Weights of a small GPT-style language model, trained from scratch on English Wikipedia: 4 heads of 64, attention and MLP in parallel.
Each number is 128 + 32 x the weight over its row's rms, rounded and kept within 0 to 255. Layers, rows and columns count from 0. The size above them is the row's rms in percent of the matrix's.

# layer 3 MLP up, 1536x384, rms 0.203, rows 1356-1372, columns 96-191
size [110 156 109 101  97 102 105 108  94  95 102 106  96 100  91 105  96]
[[147  95  79 162 111 121 132 106 133 133 118 138 135 159 125  93 114 132  77 144 159  85  56 121 209 119  57 119  89 114 113 106 133 151 126  99 115  84 175 170 111 156 140 143 111 136 151 133 112 158 118  77 104 170 125 134 125 119 131 128 106  79 152 134 113 139 102 115 141  88 141 154 124 178 136 182 138 140 170 185 145 162 168 150 121 145 200 170 171 115 151  98  97 101 131 151]
 [149 156 162 147 135 128 154 113 104 164 140 147 172 140 228 147 128 172 200  89 105 136 179 141 134 148 135 125  73  83 158 116  95 107  97 179 146 154 120 115  69 152 118  94 113 122 175 113  98 157 123 127 134 111 119  64 169  90 132 131 203 143 153 148 107 102 138 151 145 124  70 171 148 138 186 111 119  57  94 110 102 115  51 138 159 101  59 109 111 109 181 133 154 125  66 144]
 [156  93 112 144  93 122  68 108 123 118 152 127  88 139 143 154 138 147  86 154 141  81 168 212 118 139 147 125 121 140  61 111 111  65 165 129 150 129 192 153 124 156 154 146 152  83 110  97 138  99 116 186 141  72 113 120 124  96 115 164 137  74 147 164 152 156  54 137 119 160 154 164  94 143  63 101 139 140 179 186  88  19 146 148  87 121 136  92 148 140 174 202 158 114  75  81]
 [103  85 153 138 121 169 166 104 137 142 133 118 158 165 152 173 125  83 118 140 166 190 169 102  93 146 201 139 159 122 126  87 106 113 172 170 105 122 194 168  65 121  88 108 144 118 158 143 124 165 163 106 125 129  93  89 136 113 142 106 136 177 110  88 121 112 141 139 163 157 156 176  83 166 157 152 104 108 199 109 184 149 117 123 150 124  89 132 130 106 140  71  85 139 187 164]
 [152 130 159 104  84 101 134  74 149 174 156  99  85 113 163 200 191 123  73 176 113 127 153  96  60 144 134 145 132 172 149 195 110 151 136 125 145 138 147 159 194 126 115 188 153 102 139  99 176 139 107 202 163 101 105 126 113  88 121  84 101  95 195 134 122 128 107 103  61 136 127 124 124  77 149 156 102 143 114 149  75  79 125 124 146 140  87  69  98  83  98 114 115 137 151 149]
 [130 123  68 163 127 158 111 146 131 114 114  58 126 183  97  76 101 161 107 131 125 147 146  94 138 135 104 119 127  88 200 156 167  93 167 126  77 127 139 104 137 143 156  68 162 162 178 145 133  59 161 125 109  96 130 112 104 116 116 179 121 120 159 112 122 128  72 117 103  75 111  87  91 101 180  68 144 165 121 107  87 182 133 102  72 116 178 150 155 136 132 117 149 150 191  57]
 [163 159 121 135  67  72 105 122 180 115  95 104 151 117 187 110 145 104 128 154 195  98 107 129  56 163 124 207 155 127 165 105 117  83 123 120 136 157 196 137 134 111 111 144 174 142 204 179 148 143  95 100 183 138  87 143 154 196 125 128 169 114 106  79 118 115 175 134  67 167 123  97 120 105 141 110 163 108 159  57 118 114 157 126  94  86  87 180 194 147 122 136 100  97 160 169]
 [131 169 184  98  86 102  89 126 119 142 136 106  98 139 127 190 180 124 138 110 136 139 188  90 131 166 154 126 163 135  94  78 132 165  93  37 165  92  61 159 148  79  82 141 181 163 101  49 149  82 143 127 183 133 168 149 111 139 105 134  99 130 165 108 127 153 165 131 132 173  98 157 127  96  54 193 102  99 123  92 153 124 121 124 107  96 112 134 181 101 150 163 147 130  85 190]
 [167 163  99 106 148 144 110 116 115 171 113 125 175 149 100 145 152 150 129 137  86  92  98  96 154 128 182  70 125 104 174 159 124  87  86 141 148 137 125 102 123  93 139 139 168 100 165 138 237 118 127 117 128 194 134 167  76 131 120 138 101 137 123 113 166  97  96 116  75 131  93 158 107  83 106 175 113 155 142 174 142 112 113 117 151  62 214 116 124 166 196  57 117 133 127 142]
 [131 114 190 125 178  96 169  71  60 195  96  88  81 124 177 119  88 185  96  95  97 183 139 125 112 109 106 180 125 144 167 119 103 101 137 127 132 146 138 141 103 168  80 180 119 152 143 142 102 146 180 126  82 113 117 191 175  83  81 151 162 155  65  90 118 187 136 146 171 130 129 129 106  84  98 100  84 174  99 134 162 115 130  98 202 137 114 176 100 143 129 148 145 145 125 118]
 [115 120 119 121 131 113 179 101 135 172 138 137 124 161 154 222 101 159 217 129 124 140 138 188 133  74  58 138 142 140  72 165 140  54 111 168 119  98  40 150 251  97 158 131  89 157 150 104 153  90 136 125 127  67  91 119  91 152 101 134 150  90 117 129 104 115 173 171 128 159 116 182 106 144 171 110 112  99  75 134 136  72 123 135 134  96 116 185 116 112 133 116 143  81 149 136]
 [131 144 138  92 118  66 195  91 108 103 141 126 158 123 114 126 119  65 137 154 171 132 115 156  75  97  81  99 180  76 123 124 127 109  79  47  78 122 149 142 134 121 124 122 163 147 136 171 170 118 107  61 150 100 111 123 133 166 164 108 147 162 135 141 154 168 118 170 170 116 119 144 161 129  90  98 158 156 110 178 112 158 137 136 131  96 143 161  63 138 112 109  38  83  40 132]
 [140  40 143 108  81 118 150 140  87 116 124 161 139 123 148 125 101 151 145 120  85 152  72 123  97  64 183 121 154  94 208  63 106  82 191  95 102 104 135  88 102 128 107 155 121 162 112 130 146 138 151 159 150 166 164  82 144 109  99 158 139 142  99 132  92 172  96 133 166  94 120 106 107 169 156 160 179  38 117 106 176  73 156 120 120 163 116 142 157 109  63 122 131 169 139 119]
 [189 160 107 113 141  73  95 105 156 176 179 131  97  89  65 174 168 155 162 103  63 152 160  64 126 189  99 122 146 103 109 157 122  81  87  91 127 128 129 149 140 124  78 145 152 115 135 155 135 171 126 126 161 192 186 186 154 119 151 155 129 116  57 175  77 149 149 148 149 141  89  55 118 155 113 109 118 124  79 134 132 191 109  94  82 113 155 108  76  76  71 108 128 131  90 156]
 [126 106  87  79 125 105 131 187 169 123 110 129 147 141 167 168 115 154  97 170 163 172 127 140 170 192 125 149 140 118 201 181  84 141 146 119  49 165 167 165 117 168 129 155 119  74  96 149 138 124 111 143 152 158 113 135 191 174 141  66 150  36 167 110  99 180 118 161 169 136 118  89  96 161  32 106 146 108 109 136 162 160 102 131 148 162 130 119 144 129 132  84 130  98 131 110]
 [165 137 158  52 132  83 119 108  82 107 140 150 155 106 147  89 124 116  93 101 119 108 136 124 166 151 167 158 119 191 150 130 153  84  99  60 123  80 106 189  90 114 102 183 128 124 186 102 137 131 137 144 181  80  84 158 147 140 100  69 129 172 110 109  71 117 145 124 165 194 147  80 117 107  97 132 199 144 124 109 147 214 203 124 177 112 166 155  68 147 144 184 153  94 146 111]
 [ 94 130 148 126  98 115 184 121 105  54 121 136 128  76  88  98 105 162 137  99  70 173 109 162 139 122  90 147  78  65 196 183 105  78  96 124 155 131 149 163 144 193  39 160  99 140 106  46 161 115 106 197 147 110 101 182 136 110 132 146 109 165  97 149  95 147  85 127  83 137 144 175 107  85 126 138 151 129 126 156 180 109 151 104  69 131 114 109 163 158  88 167  82  98 172 101]]
# layer 3 MLP down (transposed), 1536x384, rms 0.184, rows 1356-1371, columns 96-191
size [112 150 119 109 101 105  95 117  96  93 106 101  93 103  76 111]
[[115 183 113 168 159 106 129 148 207 138 137 109 135 117 141 107 118 116 184 198 192 133 129 133 108  87  82 126  68  95 206 103  72 122 118  85  88  54 137 125 117 107 192 166 103 119 150 147 117 143  53 128  99 143 135 127 105 186 163 131 149 108 178 174 167 111 115  80 132 153  39 111 137 100 108 161 129 162  81 181 174  51 136 138 172 108 105 159  90 126 191 146 113 100 124 120]
 [152  99 112 137 113  97 128 159 180 172 110 135 128 131 167 128 164 145 139 171 126 194  96 173  97 107 154 118 154  93  97 155 161 133 164 154 144  95 131 124 160 131 138 186 171 145 142  90 159 160 163 127  87 131 120 112 102 113 150 142 186 127 120 110  93  99 150 148 123 145 148 103 137  74 114 155 137  71 128 101 138 125 111 118 132 164 153 194 137 169 182 158 141 126 127 133]
 [ 99 133 131 152 116 130  59 113 136  78  88  67 199  78 180 156 117 125 126 174 118  74 136 106  86  90 155  99 100 101  95 111  85  98 154 156 109 123  76  63 131  90 147 167 114 142  86 141 144 153 123 144  96 136 172  94 116 133 156 115 112 150 107  86 176 102 106 145 166 115 137 102 114  89 175 124 117 125 145 156 187  71 118  70 124 157 152 157  57 131 105 132 102  90 147 131]
 [ 98 103  75  95 157 126  87 163 118 131 129 123 152 141 127 119 142 133 165 128 148 147 160 131 103 143 136 138 166  92 104 156 133  64 141  97  92 178 117 163 102 115  82  68 153  65 187 152 181 135 139 167 149 162 154  90 123 134  80 125 121 104 162 157  93  87 107 169  81 120 130 169 110 132 103 153 118 138  83 144 132  54 143 183 146 110  92 105 151 124 129 120 126 135 136 104]
 [ 90 152 144 130 100 139  29  22 141 111  96 119  62 120  99 112 137 115 145 112  80 117 114  70 154 105 137 122 153  95 121 176 124  78 130 118 121 116 111 111 150 132 109 113 116 157 128 105 120 101 108 117  81  92  97 150 102 108 173 117 154 138 168  94 142 139 166 109 135 111  95 136 133 151 122 135 166 143 163  39 141 121 140 155 129  65 173 163 118 120 162 129 128 146 153  94]
 [ 97 164 140 161  81 158 132 145 139 113 112 119 120  47  95 112  98 166 162 107 169  66 157 152 151  55  62 136 110  96 201 145 118  90 107 103 138  97 133 119 142 170 103 187  50 131 163 148 114 171 151 142 191  95  81 165 107 136 120 167 146 125 144 117 132 116 178  88 122 146 117 135 123 133 121  69 120 124 131 142 125  80 177 171 136  89 160 124 111 149 133 100 102 182 125 119]
 [118 146 162 108 149 126 112  99  98 128 109 159 132 145  99  80 168 136 123 140 169  90 107 139 169 153 150 104 114  87 192  74 110 179 183 120 129 123 153 136 162 101 112 169 179 139 121 155 166 130 133 120  93 141 112 130 122 152  89 125 131 148 148 123 162 127 101  95 137 155 102 104 126 122 114  96 108 145 120 132 115 144 141 130 116 173 121 129 165  95 145 170 160 130 130 130]
 [164 126 115 146 122 123 145  73 149 185 198 160  99  71 105 150 124 132 144 140 111  94 152  98 130 135 127 167 152 109 115  90  89 156 124 138 178  91 105 173 101 170 181 165 133 144 119  61 105 178 208 131 142 144  88 109 112 173 128 120 132 142 163 154 129 124 100 107 116 118  82  95  97 165 118 103 135 108  54 144 143 143 130 110 104  83 143  97 137 197 119 133 175 128  75 196]
 [156 125 161 139 103 173 133 156 130 146 108 128 101 139 158  79 138 154 155 138 109 101 189 154 117 103  88 109 134 160 117 129 117 112 155 110 216 115 118 194  90 109  61 128 108 195 116 111 103 175 154 141 126 141 151 113 120 117 158 123 139 167 121 138  45  99  92  81  86 143  85 113 134 126 117 102 146 111 163 117 123  93 125 102  88 147 102 153 187  71 188 178 179  83  67 124]
 [141 114 115 119 128 106 182 155 136 113 172 128 137 113 114 152  93 130 117 131 133 122 158 151 128 176 138 132 124 182 182  70 130  95 140 102 131 124  87 152 132 108 111  86 137 131 162 146 102 111 100 108 117  67 116 105 128 186  69  99 135  91  95 129 163 124 165  72 101  87 143 105 124 155 117 144 170 144 161 126  99 136 144 128  92  89 157 154 199 137 117  99 104 101 154 116]
 [158 102 190 111 179 105 159 202 191 112 104 150 156 150  97 104 105 149 122 106 106 215 115 108 127 187 135 139 135  83 132 133  88 145  88 139 130 151 137 109 109 148  72 147 113  97 121  74 149 179  54 144 119 145 135 146 163 137 108 183 118 120 126  99 116 192 210 156 109  71 200 110 120 151 151 154  86 121  53 115 191 101 152 134  97 115 121  94 125 111 190 158 139  82 128 139]
 [ 57  95 188 131 142 101 153 111 178 124 138 169  99 142 127 114 155 139  85 125 154 142  59 102 169 135 125 112 103 109 105 116 198 182 110  88 143 175  80 116 133  82 147 113 127 137 140 100 174 111  62 101 137  92 180 145 137 114 156 131  76 121 108  98 119 140 106 101  88  95 158 147 126 120 131 123 122 165 147 178 166 160 154 167 100 140 138 164 179 135 150 186 102 108  95 150]
 [113 143 196 117 116 115 238 116 116  99 194  70  64 165 156 131 144 152 101 112 134 144  72 130  93 100 130 129  90 103 125 104 141 116 174  48 159 127 200  95 146 112 173  97 178 165 156 131 140 127 141 145 153 141 108 112  72 171 130  71  98 151 150 166 103 144 109 192  90 165  99 176 130 156 138 123  75 122 135 163 169 175 125 116 131 129  95  71 125 148 138 189 134 134 153 112]
 [123 133 121 120  81 109  97 112 152 140  86 124 109 168 129  92  68 104 131 109 117 137 109 118 150 147 229 116 134 148 141 141 213  80  90 159 110 156 118 125 156 119  96 144 165  96 145 120 182 169 201  77  65 122  73 126 115 106 156 107  45  74 125 106 121 151 152  68 134 105 120 128 115 113 108  61 100 155  85  91 112 143 124  62 142  86 208 128 116  99  80 180 201 128 125 157]
 [108 191 141 168 132 110 146 174 124 116 169 110 116 131 121 117 130 165 114 158 147 171 138  38  72  95 151 110  88 100 170  72  94 154 102 123 127  96 104 110 115 131 169  83  90 166 101 179  76 118  74 161 106 117 137 115 102 177 133 108 122 139 150  71 127  80 176 119 100 129 122 201  87 156 177 123 112 188  96 133 123 168  93 122 158 134 130 161 108  96  77 150 160 116 161 156]
 [138 139 116 123 182 118 170  94 163 106 154 146  59  75 169 138 126 134 109 178 150 124 147  82 116 129 104 111 136 116 147  32 122  97 126 139 130 139 131  96 150  79 167 129 126 106  94 136 174  67 143 142 143  83 141 110 130 145 148 149 184 143 132 162 138 147 126 117 158 131 102 103 153 113 140 114 165 128 124  82 176  43 133 149 160 136  84 183 136  83  95 140 149 183 147 128]]